config.yaml
d_model: 192
d_mlp: 768
positions: "learned+rope"
tie_embeddings: false
decay_shape: "sqrt"
Each number is 128 + 32 x the weight over its row's rms, rounded and kept within 0 to 255. Layers, rows and columns count from 0. Numbers have three digits each. The size before them is the row's rms in percent of the matrix's.

# layer 7 attention query, 96x192, rms 0.124, rows 0-40, columns 0-95
096:189104099111134056088132102069116189124111125092178101165119120123195147107102123138101078142095116078105170099149179090123157126147143116117122119077124124121113175111126174107172137141129127155158110126133133159145195092136144137128104146170103154134140155120152041103132130115124107086
091:094156108144138207151140152138088113080083113152120106131115126094153095163161141114138207184100139206151176135077123191115124149166127186096184147138132150114115141148113123145131091142156136106122169109196145148134087182156109151113153177085129124112143137145179105187085098125155109115
102:159088139128095113131141106108104143205120093175151172099154127150156168143131192130079126145105087141079132114154121089090163141105117122140121148067078131134117139110146133124075183150095144143160114106158117116191100156101151082136121087153052121120108079102105115084148130150151151156
088:139154074164110116101109088048144141123133107109105130163147146103086115107122087098152168149105138173122161122091127152116102152148074165118112108150067157152173139086179134196114143192133149098092104066175107082138141179144113212089133156126098129117159116130148167115139154156132164133
090:093082127132104157171109145168070104118058112036158130131098071066136139142092115133127180159117131106117163119158141135105105143092132150140140100146166175135097114150108114047161130144123125074148125156145079154159093097093141121078136148125192114110101133148165139138092114076134073102
107:147109165124160129108131126144182122096158160136195143155124114155126146134148141169070124127171115107155141106103143067156151163122167124148118157083182074108066131167069108054120148121093136094167099146149201155133143113114077099168120098124119115166121129127161087156133106082167117177
090:139123122166124183153144165146135051098099135096129070084088127145196074086126156205160149133100102199119132189084143129097164102118156133052144116058114152177070183088101133156129102130146103060141099064121102179036093078058100180119156102154111147081108131149180139119111107088143090100
097:099133086125102174182113110145160074125107160138133126093109056180134129145129153114113139167114199126078170137146123044130122086177134152143113129129128118153166147181136091200128146154096139129110183059108141145084139197094177120129155159104202100179115124134104084137130144153149122151
094:151129161110143037095147142102164165115148068144165175171151166138100144177156169125087092122143139139106064149166166082188114107139177148137117082135076134152122119134121123119120147162086175144130106129120088145151113123108105106167121102092132155196149116197131162168160138104163148142
094:142174140114115107168058096109158084139090174082137124140130164104155139077129096163156072114147127142117132077116138077118166086098134124116107091095133134102164170127111121093161113144121110109163097148131102166157133193150124166102105093158135135097173118146068075164153104074156115213
101:121063099067143113130083114072097137157207096133170167118090144035116114187131106135074140117100150115111166136152151071121163132162134146132094162118171114144131071129152181117136135127118102135134136095161083165119109114058086152105104126136146136100110109160103079183110126171133180078
095:110131155117075057131160097143103114148115156115102194136132175166082125167168173184125006164133136107100119131092074104124085169158134159185119116124130223114131114132099152068087130083121129093115147164179160103151112129106153105109123103159198114138111155141146095114114150100162142115
100:134096101180126141099193097108078153109161174112127142146186159118122116078092159130172124154125110130096099175123114127157193150094078084131161067124110150063098147134122110073139081060100171132173057088109081091126091090123102116122158206101077121148173120068078116109109093147138157148
099:111163137141091165159178167095111092114189112057153125096146127152146085147036096130112174129151071113099123131162134073097099159106070174107121119107183125169185091112172157069127145138124135099130124112178123067102163105066162143132178133122148169147117121183057157137166109120128132076
087:145148145117093162171143118117110170119124135176129109144110080153089175134078135168144102133182129128100081099143163169146111092049203163103150101161102122171116143115151133101100145158144158111071123138107093097126066120095150129030077103145139171176162170062186130105119177141168095117
094:148184098126115120055111082094212162142137189106152154151114127161140074144126162156116117178099120121125101149176192175131096133136117133130124140160118135074141153107104090101182110147094107145102139173180146114032116116191144073104176148176071043148107115095064152116130084142154090157
100:092110140117148116091117104154182150150119116142190134073137130150145118175135148121125140141125150103089164182145166146126140158056160138155081155172092117110061148152115105145116137125146157114149140169143191133159092049088098122124123146186042159077108132142122130140102149158105083099
105:125119103146110096132137133130089121128170173085109069090119108117139131081177138169106187110119212177118129122091121093091092093110083112130136078161144148109132127191175179123153163104094143153081085122120025140061115173154126115133120149154097119105087168108108175122188103072076157113
100:124055143148170146099178041151094139183163164109106132159105147091111123169168075155054175160107158139162101174140115109117125082124126129088100157106073149114110109118086134122102086129048056135154126132113097108054164104131121145149165183138159102136109130064158164068106149103122111129
137:120118119190169191096145138131065113149082121087154122126116173096064170135145101157110102144157066184164150146106072131151097117126136129063106122090109149110158089120149170145107119118151110142116165075103132124147164147151187161104162138060083080104088140104113176122147130146107115110
103:166062112155098074120046179153100114144133129141079169139101134099118139146124117126103084115103137128090096141092148122085174152152143099138081108176112192126120117106111108103143122095121155148065085128118123211110079110169148179090097129109093131138134097103076168169169098149137183096
106:110142065187096146085150181128147140104122125105144101092107127097137111148190163178128119178131129090133167042096164159127080133151110143136151143145131104048189086084142171175073143127160159123158126105126136129054131192185135110074130121174145082183119134137088126096131075129137142157
112:121144053139109163190148095096123109223149111116046129112188103139124157174137137133226110099092107142126169160109158111116084126094171113155085165137174089183194178116166096091146087062186163158085163091084127144132163170091150141130137120101143075183134120123138139116113135147150097105
106:159109070137069158124059140117117089152074187126132095138156134121147195102107085133129142123122129116132114155111145098157185177084159137140194119119127030126161110105127155172157153132117131083139136069124156129154197152153067114106136147142108162149097169093138118125090127165126137207
107:105098133123171141179109138077136143082152169110122192113135130128159152095113180072181119162139125151123188113141124142081183180141071118189109157123148108096101116146118138070148115152127159131195085124106218096149128147151120094102055140088195158136106093182081156117106167127144117086
107:156095138156151121111180161110096128074068088123102108181103139098089145108170094116128119154117159131151128150080091157144119150134150136124142116114101161128160117098113181137140146076099144059059160113071190125127142188156124159066155181119173116126142132120126083070095119094140176030
106:107159087166106132152127149129152114103179155125150147093123165207046115117089135174134147070119136178187145099169117137048149142063146161123127127125104106110115046107104155133181151121130112138089111110108158135077149128118149074175193155140070127124150138171153166189123131132150124117
113:132135119128103194139169149199099179108078133122092216150172155170152098136106097133122091111106160115157163131077162119168150172126095099113200070111100144124164104143147148143136138131129173127132091181096069157149166142158137140052159141072081113161097120133139115090143140109195068050
109:125127196139134188160120090130175091172072114131123105075089127128184118153123125096126146168109115118097077085135104149181134167119164127123106154163082106108152100136166152158108071124169143104079081142135128120131163156121109110140136171151118114150111072139157152103083117163143142109
113:124149155142148130165168168094062144108107095109099114062108123176164128111148229189072131113171148145170124113089082075133154132154156119146064109114148100071153133107082096132126134127175120088144167130167091129152112129154109107148134094182129174172129090120131187087179097159152108142
111:112116068118100132125143164093157138152135144148102180152140184135141174140131068107154144113154145099117128066151148115117210126141110133158095119169115107090139153144118151193124107130146105168157135144121153105133138130112109115078117165136080143133158101081144115046165118163096100175
099:141135125108137098124133078126126106118089121129173081163143076185147098112066093082136122124178178121124138145123154071110196169100109162126138129081111082091141146145094188087197119152141097148113166128105125096126196164121112141122132090121057072120163152144176115117118104160184095095
073:160143118118159137064144101101154137143167137137103118068111099115108114159119074117148162171115155153152160126099160114129186126138108103151098111121069178120143063128120032167198097104165110122112150104181118164115061117045133141079172118090114097110110127132121032188058155139085114082
072:063140144111158144158161139150119131178087146153116167103115177115167084162116155098124115127146149091098108141081198142109135154135107122098151127155080180092073167103106130130172148122081080190171167181137134070136143143119171088105101114179130145176125153142143102155047110092093104093
084:072177164140162114114090114088182104154125102092079173115136102093064158097157141177120130123180124071133103152087112096176126184112104108181135118165120101114098143177114176127083230101135146111151122160167223095116160108119131131167107133158104188134178129132147121146182171123177108186
075:118147061082149174125126124066172136096138151090071157130206205108197164117136083160081123104122148148144111140086153115122167133110133162141142122135113112064139148157118126101165092134076133154113163109066121133169173128057144097171132118188118073191107117110110111191186086186131128121
088:200146080168155130147167090140139103125130124160144076175148104124113196098100145082148146180147102138145137135106081155124140195187138169097161048118108100150148112150178155161170075126152112142123064105140130138119124097141129110158197125139159152143093096108163152116137101169133177049
078:132085147075082097135130068116184101116101033116142128137187122193156092124160143105126124124082118117096107135184171127166097163118096141137128118123186125182138168156135130026186131127114197131170184132134121117076142099109111099111133121064122111141094169151082126119107164105152114089
087:173150074059148121102117105109101045126114169114183142123170103090126086105132085102128159173140147101120170196079152162126142153081152124117118128087160070110172153098149103107087087100132097123157138129168094156123134096173134163149179098088107136147114187098155171144167121137082181096
082:152140078116120135115156157141158092101119105115144041128109183144165111187105104167146105201132164141134142150103179097153138109134112164126146131108112082172159094170083096157103105075103136114134160141130087179148111149089117144090108154039237115104131104183146127143155171059150116088
085:160098154139113150132165123119172137061081179116158092094098184132147075156086187122152102159154164116156159136077160105148141116134055116160151161116102173105154150113082122115157109137093126133109138129078097203142109143126132115146150122131136123144105129115160129142131113026162095138
# layer 7 attention key, 96x192, rms 0.121, rows 0-39, columns 0-95
105:134057125138080135139179164172102113129182084185062156135149129116069136183091126122132184068163134093153136093137091127163170157083124156154111183163077167148149145158096106098126108045159102150116109122111134189116107159065097098079107147102150132137103175145080119109135090110158163068
095:173113148113197111158163154129154137084162147160141072152074122122153116161107203142132128183119148093111134161170152104093158090129140164214122120125162128151109146103119180136184206097139128128126109131111144101068163087107202135166114100173158094159118156093103124098120151111140126142
100:089144163138117111137160153169060126121109106148086128178146107128115122139129128141105137133153073058176163135151082179137118155164099127102145143114175115136125146161142118069151112123115139138142100094078163171157139121152118147075086119108137101038151153203068097158090077121104103150
094:091087134100136161132123145078119087159095174089128145096131116108134061142103103163162104135153078162183084129156136143146134141125150128122102104143091119132218120143111186098075111120090093134136112115091111197139130136147174182127154114117114103138174084165107098145162079172086155068
102:187133124161119116147119137109150125124088135188123103057144107105154146161145105070147123119137161119100098141131147055123121079151153129152094133149144167135121152129181138176168104133123131191119180142120119072102156118104155142154135125149138071148089102112120121093132129091114109075
103:141129169112063044095179091137156170146145073149152141120081143105118076114106136139162144131147116158196181110069111127106144119118141090129146190127130125062053110140171183152116149106181103110140116157112095185197135111098111191141134137170130119099090127090117103074140127132143104122
100:152127079130200094129146114132198107085123129179139120163070137114221134192140067128151130175094102129111087082139117091109107096083177141132103134108082109160086128182158179085097155127139148152118072168124133101123113097115091138113113130163103195149098183101115176179124164074159172138
101:132116104113131137115152122167108158125105127070087173094213071129128133129103068143122110074154116135141157141093104111182076110103119142156156121084059114143126185161118144147159119088091121135204155122169130144119120108159112159173077118127122150096106132098136161101128168167070168093
094:125158140095062115099194210072116118124120103155085138097121133190081054114128126208118131089149101235155138100173096144102175150104113118135091132174098142123163092127122123107098139061145140162122078127139099188089110169114136198118159124143137133146140102144140119136120109110072162153
095:156119171151076084161137126140106123155129138129137163097163080081098128137051163144129114082075189130084166143158172100185152114111093091050133158130115156090175141096137106097138155074139098080126173097123137130152063096177129113105121136117100168143092170159146090080091152118094112142
105:154123182178143150188136095090216167166154152151126104112116082068167166182141121116093089178106184114096080139151112158112122155154173140212113069132111096138129163115065144147107121160182082130104105086158158051161105086051137118138090141144068141115106132138145153127156143126126063102
090:099128113122118148109097146161121113079114133174111054120159182120091118135117158067176165131118132153108168111159097170086122122138153199112126132086085176078116115195079126137151132188127181111140103126146158143133111124115159132162143109186117120180194125107132080077145145070086128111
103:094106146135067159114151177150154132140099123126105090108146089145166129056172134171154141137125073046085198058133137134157143159100137100149123115117110093092137121123128118114148186080135102099087172054148183250111143143130129157113141152135172103112139155158163092140122134088130123102
101:128129129131171087165156112213153132105055114111131138180128158040085142122158194106072120135113106085168126211088110111129138061137105128106169143169098150120140125114133076110124140180106115177078102135127091140112083102128060200184146154103092135146141127091142171149205097117069126121
091:162179169135122105184149160089139130138116161165169152125102092113145125141130150120127107137097157112165130127133148093100170140170167079138188089181103138154090094127119186076165138109163129091176170106200138105106136123116128190167181125140097132201135121136136173127148088124084121142
098:180097099154196129109100149167092188114102114088127109159094071187113110161157154121130111134130145138130096186154103136107104099146150110169084144093145133091113136169121081149141124164112092112158164110179132109123155104120133147114166197025115164091129225141136158172102114150138153141
101:133122111111142127102066110153076119153138164154139140109090112096065074130122072151107123160140135055133088143114162152136120115126106098106119061149190155133160113029116112047126156064080133151089091120149123161130137094062100107146108129174128137148126086079153130134118110111095135116
110:147161146115105096106117129105044097164059113120100133084084104130123140115170085107118112094137137196118159107102162122197133126061094157119155103135127111147161166162061157170165101110188139077145152197102176086178152101144113092137127067109102157154164192087130157087123133096172117108
104:145094105117070113152095138119095173135101123132102111146118108128117061125120118105077161122179102115074156147138124153129127123137179150134114097158096152086157107102115151144153150171162173133134111112165136201089098150119133118165100129107164127124142082178149151157056114113096172145
103:124149137150121203060099131104172225104084091096119086114073115154108142158106114192177123083102114082129162162100060155163137151124076090140154134099118130127125128163094144168124106105203179117108149079140184154173179112106163123157092159178124194119142132101081113131122127109114134123
115:123119132114131134146123179121105100113127196168124126105099099135109079056095118115136138141101086137143138088098157127178093135105143144155136042150137080098171149192124119113152166143109129093112160129134181151082089131077098082151072146150085125147121092056134198142086113113148146135
104:119093127179148150164156168044080146148079146107124106131130111100174137138123209121161168076111095142082151174188120077169161117152150123112179132120126151092125126156069079114122116105119124140118134151159071083123174164055098118130137142174110100142133147130149104188140150110148156085
108:113062115109146148135053126093091135144105158080105091123099174161136166128073097099109107127128147123138106122135125100119088163105196164109144057088176113073124157081118078150134139123097082087142157146162164090113087117166182111120108129147115135055103127140148113107167116109095106128
104:173140133065042146095128088153087087108068123083175117173135105111090064127159142141081142083195116114121134151077134097114136126094141126133121108145052067120148170160162172102118139106076115113093138136070107131116172154098127081067114205126124081137091074122123150127109100131179097112
105:131169137129133139162120111092159124141146109076197132150156078136175139203120144118167129102150102122139091139120161145107114125117082144172088142104116169131090137113122093170110088141085129134038132135144122086080195117135157093171106122146133080173163126139102091149114121189155092160
111:118197129159090160121102129130185124126153102160122137162085166116106133142081131117087056150198079142135137108122108110060137163141158170105046073132183123141127159145118096179091123134102139159170125152155144066130104118107097144133154106156137122057172120110109126168155166089162135124
105:066145157129122147102158150126089141133125167088175165148136121117144165098073162115166099155149114149094164107105131122140052102188095139162177142102177123192145176130159173123092168095131240131124134105063156135092112094124074177116132116132103095161102115141144116060112160147100133129
109:113157133165118195174102127191106156158189137146092127169119189086095170163177142112122109137156133138124137150101086111123151128113086119116110112189084113143120172125095145117129119121107129178169102173113082154125108145144129130205137084180142148110121175149126165162147137214117096118
104:090153128195142099127113105077111072111144140149162138168167122148117038157136135094159129200158146191147133109141142142107113155123137142093156127107166041175137092070110157132120061123130143204178123119152097141153121176155108060157102093154152143187169089151159148123165159120154121078
101:124156140120071060135119106179126099137124124141111137132087081118108079145052139168163150084186138113091128078141039148105098098154095157106160114145117134125031126111135101231134127147106119118173068166118112132138155148134075136115125169084078107138106086089132101093089126162080155132
108:115142097169143115128192085128100150122163128144133114173129162143122176061129093117092174096160140159103116075127136139086091077124165056102091114116135074124112133143191188126116106130171159063110118097154063076056206098074173165159131118126115084106168087149148105135143080140085134131
109:094118117130142109142114162109130105093144170183150112152158146164099131125095173137106144133113142126095183149131150115146141074173191191143134066123129108101142140145155056133123084084175172087093074169134174100156168103116138116114142077162082083162128154113051083176124131152171041196
058:101135133091188145140136114113137122102110072110152090114092131115132160139149149097124161145140101161111097137079189195186153107129124122090076131126107178159119145133094123072106162145065124152188117184123136108154127161166150125094123154107175174136131119091185092119110045119139083121
060:144148139154185135112096127115119112093116071122201168152124117127115114224147083157138077124132145214151118140138137124128147132147127080128136146105146096157172100116118114099117154149143167086124147102113148140110138061086138135110147121051159166158102094138198055119139134123121095169
077:147138081143089127162193072164129137153082169164101103135131157143119163114058086189107132115120160104094158169110121123106130111167097167103066100070083123162150200102144117127153123139175102129119101095114113128140119107170132115135109104163120081121162154133156165126136105102118095061
074:095155148118157090148107046174086096179106053127124097131081088065100113155192126168138186150087146124142162166138117156090147095189145088051126178102117147103148129108160120127148177132099178166179108096108173145122103181121127185130126106120107134100161078091152109138089133071141090155
074:164095101094131178115144101128163142113141104153168154131143170184158176130139088130170119043158114095052131087143080068133103053091168124080150133128115164126096102125156124128192144175082111111143118099058165182111105130097101140170061140103090111126152125152113157154093156139211173131
083:102180135158150103187138117148132143140062171168107110058078096075107173158116112116171142186108154148172150154086152106095144098107162159103094141112060102141126193098152122169160166109132123151146121055159110133183111121153130127132136157130158143114069132132164152154177109150116159129
076:150085216144128115107124131158133166110170180131134113105186154175098086157145131090113115107134122101172148142138121110113091139132152114149144089156126132172151110135188096125135072139135071146103105096104099173134157134102130032079165115120128134101136149131129138146024103143148099126
081:095132124111106140126111101151112159161099192066112095156124128169083111031108137066114146165116114062159167140109151148119154085141152174142101083109101135095134186067139148153061107182201145099160118106113178126160158122109150113126149116139166166130109134123095116099097126154077088109
# layer 7 attention value, 96x192, rms 0.107, rows 0-31, columns 0-95
096:123080143123098086085131097169087123117118090142142134142116148085213080137113116122096072105162166173164139209114128132146180131120167145149142056148091094164076144183114176112090119086089136085166155113171125112139121154138149126180116153118099146152153178151119084114172112154089125161
103:109069079130109115135160145105120117109140126079103111102133120130133066146192161134088048079113100107130190123166092122146027127126097096120142110153116166105099076110155106109050114090137126103165126113115139103086089144117101119126160072141111119097111126110193113115068123054173188111
094:134140148108141147130107139093125135138134136152161162135147150131106175122194125061152126167106076138072108131112152114129163138101156118059141172072169171136095091083143096171078141174172093055095098094142073153095154105162130178143104138128045139186178115118087090115144075125105131131
095:113134112144101136176132170106131100141163141155092189056059126142104109084159174161116158113168168145119055086174123144053165164098062095121131148214084126075120139190105126128151169110158197141151072107121080172147176154128124084164119136103154127097084031130148149082114154137133148119
101:119151166082110154108126150197136117130160180101184135142121124134169160107184117131069107080129115127143086154168154122095118146149139143148120109166151109128195106192164130115114170153090246088140154143085090075173102104129234138142121125161149131123099084085168073171100087156117095174
094:115186107063124145088174114141168118109164125131118166105184081138145179175124132199153166036139080118176129125177149148091160096123127152109168106170154101086164090195103102141105088164115126094159149158093147139090099111117097140136120120096155183086086138113107190135120127127173105136
103:123139128120101127143154175091128131134145141201114083152111098187136124120092119115129161127119136090158149138099082154157071161150133137066099178167154098090137129128119130126077078136055123105104130128167104157087075159144046114212165136092092167110157141069142106063190115145121153137
093:123192148171126144091134130122151061174157104121081111160154138164073105163217139127086213092156159133142136150131161157101128061134112103154142101118136092139149120137091190139111115142153144077127114170157207121140145077174117204133125075065131151113077157102125130114157150117170182164
095:125154138117128158171164114136126183118125155105069116088087131133155160102119091135107181071164121044192155123118141112145157164169083098134159161131097141161145128100037143118132172079103095120101129121130124134130148110189143136151118129069124108168172215106145133151169122134167101084
090:092129170124152150104121132146121159193109129149141124100083139121139120097149182134072132167136079138186145099079134095093072105060124125147097143081108125139131129118164142114120123087087202146164164115149123080129102185152106128119150139097164124138061080128124147092171151103102091053
101:137111040133125192147155161141148171169124172091070171183151093115085155171106106141163112122127178088130122138119085155134098136116115152142099173073103131130137157130123123160126179148164168083156101132146152148163133187153101099087116139093140173108165150146144176120076144112114109110
093:105070107162098099110123075134188095142121112135112137115129167120109088068133091091114100117127112082147183160132065170143095111140136135116123115101130165121111154107100073082087127148109158156135101095149147120138111128118112120063098145141136229172225129108118114126169132138194096160
102:147089172206157187124082166143111098089165108106112102130100105151171143174132167199150081118105075126127127178113159111147122074122140140132162166133104163102115136159099095189153126093155125116127133124068064095123164075134109083149161116102138111124151204152189138070117106164118201088
087:130060142108149130116138099130088122091103176182031112156138152162149109130108152093112095066157138123117141146123194114145128162086141109143211115150025120095136116123144141122078134108034158114106124131115109159128131086117148161106108175106168127116129143145129095141135134135107127139
100:163152111102098036125140177136141218181115094100221102149053087095118139100152057121103088146065139131124167117141114164158116129140118099074155115048155092178143146157134104109138109115145133146095156167117085141101134143115121125162131117109150102102123132106098050129177173115099111171
103:058137139120146125094156139102103096122089184150125057099070150062100089142101129147102119120145071127078115138125102134103165131151145152122124086147128152132106092107080114136149174133182161149110195159087113093152081162159139097178118149095118117132084104101079107111137137195131090087
108:087146098129160104157112089144085124054061134132073093131153105112129086155107171178117132062077138179075087135161076126110152137144198073104150114137241093159182066121124138115139095075107116156111135130174127133135106092116162127098146114144085131092115116090127139103138160124133186155
095:099105170136138068121148137149143113189142130136132135153069168112058120152114096093084156118161143085084139087097086073121099132128139080223155134142151123166181113072124092142143061089111090154147118178097079150106098162169143175087111095069156107159129146113091141154176157127083199086
093:109108137090118112120140128169156082110139125124186130114136151157113138061171035179148104145100138132089133078173149108172113144082107112115112063160079100111138132163123100117119129096109162177147209127094096109136168076116111170128106114139086168104147152149173186101176173145189107159
105:143115077094145149103170128093081151090156103128183148102103146068196093149199110095104173133112133148142112101158171145131121108095123091169159141119167112082070082191119099150122089137088150171167136144123070093072100064144114161087121140112191134155106151099114075092125139127113097189
101:125122109100151136146123074164062181133125144158134146119149110084087141144094129168142075157132133082154083146174143117150091081161145167073138161124124107128147096142149124131175108127149203092191145103118133127105078083105173125072153170153101106138125155067039082143124163118106124134
103:112093187210142110125139168158164173145089175074161094135153158162132154139100122159128169123119118082130163157118110148154167118171137133131096110116137131176070145167132138134129083104135147113060075084154111131173153119124102149140088184183148185118162200149119119124142069096057145162
096:112117157107156192122113127113112079118188154126159160081111143124109127132067159159122152125163123151095180148133110089185167039201103078160126129094108063071069133148141142111102114095142104086069101125127107092159086126129090141142088128120134077112188129160121082152129155180147161137
099:122126087155113152147155103150062159122159114123125104089153115119138144159120116129148160199171097111109119109171197127158103092109174075080123142123129146159160086171148149117136123054136122183076127142134146166145102121113144138110153166112151192187119075112151159152112167123129134099
102:151075159149168135146077131113124114111166115146105124100132104106112114124097112130184154172085128113094106105101102090118166131164064198163149093099177093123122111196190146135110190126175090155139106130140119114149080114115154078173049121127144022114186173093137091105112067136137149126
093:143169105086138163133171160157202124085116115133180127124148112077170209150109133158062121111120177146164087126102083089147144075153102115161114082128140127127095136147143096185121095132127185180158090180075097152116092133174152131125097134138115119140082121141167123066150139099137187158
102:071085099116088121076158158144163143110146084099089159173091141085149106147115140137085141131101092124145126126109139130145151121069088165112166143124072197119148152192184120120138168169148099114149178160150097124126089106140104103124103142187133126089176139152127156107134124168119156073
096:089164110150048153080113083154093147090167132161129119106095157151097090129146098208079138136098165128154107103143141169132144124097075138087142137182179100146173132156108142143138104096137166144104156148161115098151140141181112107158113089185133163134185114145184153123158167051111137130
103:132071157141151119129144135092134140128116129124134188097122148100183109102118162132068136128121147149153155180153185124151112147137119162098090086155067153106123179078106128100099096134177113163038190129152161146163101130141168074104103131144151136123147177130200091099131153127148055137
096:120159156127114157149140134065093146137091120135159086130133135141105092116164145096081139149090122119150130160150172114114160048139120147214120115117096093164116083193179117169182148149094111071152128142141113052104128129135126146110130151102134154118135140047101096118151104147136133123
096:146134187095157146090130106156108161151119155196126115099169148173097205109092120114092117128107160125092132133120122136112096144112158140157167126149172142190092089119118100166054160146097127100152082113159118138110133120123187130184156126057102132088178160100103080102113144096096173133
089:130154099141080129131141144107160140127097107113133124180105146176116130078128118143109147146151210177102126137208130112199126137089114174123078120131159106114131120147157202105108092164124108123158116144097076106123165190153105116151104124156107125130122089044137149139124128095151210165
# layer 7 attention output (transposed), 96x192, rms 0.188, rows 0-31, columns 0-95
092:139161061113157153139109154120105117121114189066152141110123160173108118192117157177134239133098139152125102147145194098107085122111125119116146175182135116026144150081149112133172220143199080115116133117119173197118128044168122111151146107172127126155122073141163140118068114150138148137
098:109125151098136138118117104141138071162107136150149109143146142087108140142134116100166153126160156144118113141128132145189138153083120167143138079163101106089176157134080120138109147102098160162075078160070124155171142164107133174163136119115207137126114088131083178112152136114105073174
094:115120072168133134100102126126157115098168061081062120121110101100120102102136147191124146071101130093136088114122055111127093218137135130176135142170068176101117158128115177134173114135112113146118094104112120126151073151106109083109143140051244090071116104159103164138133124179148115139
092:151098084124162127098061104156108153119098084097146115164061139120075153123113132088126050135121116136111138132117170123149109084140168172139137167132123102178092173136123090088139120092194144147100163118165150118055152159096095146175126147160119137102127151129112158141172109115114144093
097:132117119125099102084172147088110162105118143148047144162107092087126139166140089041153139150137134119140150119120168174118118120135121153134146092094083147172121139133139129156141149164176057125130152139144178103142151093171152106129156114134082165085113133129128141134164154098112090164
093:086196116071102135186112134116145095207158175159075143127058120105121112146145106182127123138154166151140209131086131133104154086142144175108133173105083123146142175118118155144106106113150176162113174130110149087152100147118205066112120120136141183139116164167116102171137120136152135116
096:081096135189159123169074135119138138168130121105120120130145106118131090130153138099198131175143105166121145164142109111112140094141069135173074122138147172120125132164135104153142100100130133131150137150048117145124117087087105151123095152159175073166138122136161133129124093033078131158
096:154071206096100124117122114103124103106141116111114149167128122153174113127077105133161129153073091079081119136106116132112118176144111157113111083166119106174117116104159171163168107167118168111148144017098114158151138126088160103138086158118146131135101146202175091125148102126155102064
092:110158074111126153092097115120121106147106171166086122140138133128113076127159127108203033177072045100095138170154163126125125152144162123140095044096120122109099106130187138122163021121123087112120107151083141135139121109098122096130137061180124121138118118166093147125056167158155162142
089:088093091109182123129123135058185146096110121108102083102154145167156087114049096107112145155124210130123164136178160141112135132151059162152202102155203094128050135098104178085156135089167067037151092150093120080144181108143124105181134114139152140138112079185170085120109119090149103206
100:139129159153138105103163092150068111092113111097168072089102153131144078110122082155191118164117157159156124066122122173104135095109130161100134182079091123190110129121161126132171125140088100177141100149192075124144096147118216157141047100116177170143109117132113157091088160132106147127
097:140148105163156102144160144160099127080111113074123082169170118142110121120088100132169134068112112127178118137141130096114143166142153051087072195156124103119113140146092080151132115122099112096132103149081121137127141150143121085216115056096175068203072118190187093067157145144099107110
096:146175103155119187105089068117141086161091085137136128110156173128156124092124123138090125132108131143151116091164107111206102118180132187107143109149150079130182078099189149083145135097102142163113121116147161126129109113196148106104101130112106160163088051086091100134108122106060098151
089:110139073112142111109117084174143142141091061128127114170123088098131142137156117117133128152156122180140067148078124094152105088085094177115139137147175176185134107141124103123132144095144130127121111121098165113111126065145053078138193126163157091145111097097111114090087075142146113151
098:163081124160137136181151083125140059067170177181130167134123117117134151175134159124148179137143163139113050128147116093116145155171094080141139113175141153163138154160132120164068156203121088189160131133140090067218123126117134107094141140149187118147154128176114170127140111123115103128
101:126155124096106093175085192130101100156078131176116154162137129100212187092117157136117144123080148155149122155144188148123083130181120120129137173170136116144122135135163109166180192177098099054139128069152134107118180130170084150105152103185141137132127147170089123181170158060136115143
105:169089185096163144132157128036123174214124114124127207148074116135138164145173163124162108126126136162153159179097181135123090107077106104070115158089106162127106093132120166180169078167126193123161146141119137161130165119118090146116124134096100143168119160193150131172168106114104138142
094:092082161153096067086114122138151100150144169164094101138174107149159099162098133182096111163133054138128088192082159081165172088171126106144100137113167080106116089117072219122155160160094122131165134070143124086152117080135155107118129199150126150171141132111124117059113137122149072130
091:104102147125174102143133164147090111108142069160056150106098175077118128089087181109170161099138112115140082200128145158123133146173121078157139184140138126123189161092121137138077162180181132127109111156134135247127129170178099086178143114118144101089096137157179156082130102138120165163
104:124140163113124126087073118107157073137119122076059108106133087129139142105103151184144177118102147107135118141114095150153146137119124148092073123092092139148133153114119129147116179076129094089079150132123190181173051149122112068132138108171071135119153123154094141151130070156061106169
097:132113155176156114143189145126168112125143092115119116120042106225156112105165116141148156181099104198075184144124116127160128140152187123190077106135175123136085150140161101098081121180157126139143097128141113117114110123103180089133195126110123136119093121112107120110158135173088140170
102:174097088125142100150100109103127112066095114121115109133108108126118113117080079110174127164115141172107087155120093140117072168092071093078115188173148141096160138140164162104113103114149085173127062137113148117184120187138119077101075139114074125118100111123150139072137136137144140041
086:151165097151128077075138150142156099116148149153165037115112115144126152191105082089145144204091065134126196135129096145056105147123092152074110119158105093077167141109110114085202186207116154174162125146108100135119079096121107192117115124167124080157142124066088168149145098174104143128
103:139163129117128160141107088110141144132139159179074146104094108075120066123085135144134121107129170162093110151112094117135092112143161141211151128162160141076097092102125139090167167135107115122147118114167118164108123104170173113149131145155109107107184163120069132143151165153130054180
102:141139128121106151129171151168095158132091171124105121162101062140112121152174105091085134152119123105147209146123109149093089194096176077060106117096130132164157111165085180137151157150121149179102119171143121117157134085119093142110157125098130169123158125148142184192146131144067138104
096:123095119149139129115101117056091068160087103103121113074125106125085159179127112075113119133061137086132226124130097166088171168138097141110182127111081074108139122147109140153114173133139138123107148120138083094159081116130137170117160138092126146165137121156081078175121120150096121077
096:218156131130093083148143062079148080107110117095076101152134129095109167098111083089123125109148119129082162039114091139130093162127180149157098153168124145075088132137071129176120139118098132122060116170182123140140114104111169087146138073100149176097143082108141127159085146102095141137
098:099140138122156081126135135098044105100118123167119109209038155113095137121119149053143119121142078142119123128055109139077101104166211110118083166102142107123099112127137106120159125119176115121162167160143164156117134180131086061151080172073133092151158164155042123130132130164158076169
102:165162165130162126091132167138116149150147157119133134132120112178125112113093092148138199078123097146084120158144176125059111137120131089136134115111155081186110157075138104111078139136112106083115080183069157127169103164160078115103139085133090110129067139122139141123123161086127121073
096:143123154133092111099097133109109137150144137072114183120176132120180145181154149167113135105122129115093104110138132104136103206104120163106097096088111144101120145193128110137078080160153163140117066114147141131165064117125119129089159166165153186064124156172140145128129126117065132159
090:127099161155129151140124081104051117089149133126121103109138059129123093115103170080178104123077150149083092125134104110186167152176092126110089139170132232083125180144112130149125107120064128170115112105124100119103131075186136118123121139103137146103143133151183206154139123174125171127
092:125131131145106143125174110155163133116150140132124131128081137139101117218173129106123133143126088129170077148144156077062129146187093084163162116110077094131072111123101075131113157077131185158138103152113185101116040135104154102134109142129163178134115147148161180163144085142103134063